config.toml
d_model = 192
n_head = 4
head_dim = 32
vocab_size = 1242
norm_place = "pre"
attn_scale = 0.177
bias = "all"
init_std_qkv = 0.022
lr_mult_o = 1.08
lr_head = 0.00664
grad_clip = 1.0
warmup_steps = 200
decay_shape = "square"
doc_mask = true
z_loss = 1e-05
Each number is 200 + 30 x the weight over its row's rms, rounded and kept within 0 to 999. Layers, rows and columns count from 0. The size before them is the row's rms in percent of the matrix's.

# layer 13 attention output (transposed), 128x192, rms 0.247, rows 65-75, columns 64-127
124,223,206,121,240,223,212,201,220,216,207,214,198,210,175,216,232,170,202,160,170,264,188,244,201,151,142,182,262,201,198,209,156,218,178,230,230,251,156,152,237,208,224,210,161,211,163,224,210,190,215,234,196,204,205,264,157,168,203,176,177,214,225,164,186
129,286,190,183,200,197,290,233,229,188,212,193,143,175,175,243,173,189,189,173,167,183,197,245,213,151,175,151,214,198,207,242,263,243,240,201,223,175,177,187,202,187,190,159,162,189,212,241,192,241,211,224,172,166,198,192,228,156,188,192,173,158,240,203,179
128,177,177,148,187,212,223,200,195,210,174,163,172,152,173,168,213,201,198,240,175,235,221,209,165,106,174,200,242,152,197,196,194,150,223,209,168,188,233,204,227,211,209,136,228,208,226,218,155,166,219,212,194,192,168,152,183,200,239,182,135,177,177,206,198
125,194,206,170,195,179,200,151,216,211,222,192,188,216,184,176,220,211,149,237,227,181,212,210,201,198,208,198,256,204,154,235,219,230,221,155,221,201,171,248,163,196,197,207,247,216,228,173,222,194,161,231,210,191,195,168,177,189,246,164,256,203,155,158,193
124,190,188,203,260,249,215,218,224,190,170,201,209,197,233,170,214,167,143,174,238,246,206,214,146,207,170,210,227,228,206,176,203,201,192,216,185,202,234,203,210,217,189,185,212,177,178,172,180,167,196,249,236,213,169,211,247,240,248,204,210,197,248,199,213
127,222,186,196,203,250,150,235,224,212,185,230,204,173,188,234,204,211,220,177,213,179,209,189,161,197,249,234,200,181,165,191,164,221,177,185,234,154,278,245,186,205,248,237,197,207,183,233,200,226,119,193,214,169,189,158,231,205,186,236,164,210,234,224,226
130,205,289,236,173,199,174,171,178,243,247,228,208,220,230,172,238,211,173,160,132,193,198,225,235,168,168,197,195,218,158,127,170,233,176,203,211,187,168,237,203,198,193,178,214,165,168,237,179,182,190,201,236,209,210,264,243,224,225,171,192,230,202,207,191
133,127,188,210,197,199,232,225,156,193,212,241,221,226,219,165,174,165,235,204,220,276,167,224,195,156,187,213,200,240,203,212,231,203,242,259,177,147,180,163,181,153,245,203,220,262,213,195,243,189,195,133,217,181,124,209,190,181,217,208,186,223,245,229,150
121,165,258,176,243,217,177,210,182,199,244,182,200,210,201,228,219,169,237,207,183,203,199,113,183,190,200,222,234,221,136,175,217,243,174,196,128,183,188,188,179,165,236,209,191,190,187,216,171,255,237,130,240,181,239,149,245,183,197,200,189,208,189,197,210
121,220,194,255,191,188,157,228,224,201,238,165,215,286,185,158,223,212,209,236,187,238,209,180,181,185,210,196,140,176,182,149,218,167,215,223,174,200,167,251,200,180,233,196,204,184,222,215,191,239,137,241,208,207,186,218,204,170,203,179,158,152,153,238,166
131,200,146,175,192,193,237,181,221,200,209,172,272,183,201,254,237,236,237,189,175,209,208,135,196,170,165,192,199,228,200,187,202,188,189,207,195,188,243,226,170,197,173,194,176,157,193,205,130,245,198,238,158,190,204,199,180,204,200,194,238,150,223,148,181
# layer 13 attention value, 128x192, rms 0.259, rows 66-76, columns 64-127
120,149,171,203,216,181,200,153,150,171,223,155,272,189,178,196,224,214,225,256,224,142,227,214,228,262,213,230,177,217,189,185,211,196,211,197,225,214,173,170,232,116,262,161,211,219,217,185,211,209,229,234,199,216,158,254,249,198,199,188,221,242,219,135,199
118,211,274,224,224,187,211,166,193,226,239,213,184,174,186,223,165,200,215,191,178,141,190,190,186,273,227,194,248,246,219,226,203,232,137,227,236,176,242,162,199,197,196,179,208,207,236,216,223,157,182,145,210,179,286,219,167,201,171,227,151,187,235,186,222
118,214,192,275,215,145,191,229,246,187,198,167,183,245,265,169,223,210,251,223,191,233,222,185,210,173,196,239,145,225,232,202,165,131,187,208,247,176,202,180,178,162,156,201,240,158,212,201,207,257,141,172,153,164,197,213,178,214,174,214,182,213,155,229,219
118,184,224,232,181,192,164,219,238,216,248,150,196,166,196,178,156,221,194,187,194,229,195,203,289,157,216,178,218,193,206,190,202,206,221,242,245,192,177,212,199,216,220,154,158,210,163,135,218,185,200,216,212,182,223,182,212,179,188,198,191,178,188,209,213
119,216,171,186,227,211,186,174,186,235,208,183,192,226,172,191,171,148,261,215,191,214,210,215,175,206,238,113,173,213,203,239,224,282,195,243,179,221,109,206,218,143,166,203,226,183,187,204,232,230,195,192,193,209,229,178,185,237,195,233,220,156,183,199,202
122,242,158,209,219,243,214,192,217,194,137,218,159,209,210,207,156,208,177,227,271,197,226,174,234,198,236,209,196,169,174,181,231,199,186,156,178,230,135,220,184,135,230,182,226,207,167,194,170,234,199,216,198,225,176,207,211,230,145,208,193,112,191,168,198
122,244,193,176,210,221,211,193,199,159,198,204,162,155,168,260,213,212,188,262,171,166,164,183,232,189,169,183,185,209,174,168,180,165,164,139,280,188,201,235,174,175,206,201,219,212,225,197,189,204,267,248,186,241,216,188,207,213,170,189,214,191,134,252,234
116,220,225,291,174,203,183,197,219,189,199,219,225,211,185,207,182,164,196,157,225,191,196,235,218,198,216,264,192,181,251,185,196,171,229,224,218,213,203,195,259,209,203,166,200,194,202,172,227,177,186,208,233,191,225,230,201,232,197,184,167,202,197,208,239
117,215,284,170,214,174,207,172,223,155,212,200,177,195,219,185,194,186,203,199,259,211,179,213,174,148,137,238,229,151,282,183,180,149,236,190,194,245,186,153,193,227,225,201,208,253,213,142,283,229,186,172,192,178,246,219,239,183,223,212,236,164,230,199,208
121,231,178,230,214,238,191,139,212,176,215,167,132,186,271,169,197,191,177,257,244,234,175,215,223,187,233,203,230,208,211,215,236,153,241,227,239,177,167,156,252,184,191,230,218,280,218,258,222,180,246,192,183,171,136,204,229,215,172,206,168,213,205,222,229
121,225,206,247,164,182,215,186,173,189,226,229,228,224,127,178,227,207,204,176,182,225,229,205,178,176,243,183,145,225,187,268,197,208,159,203,212,236,175,203,244,199,218,222,167,189,183,239,229,208,212,148,187,179,131,209,226,146,192,194,176,168,233,172,208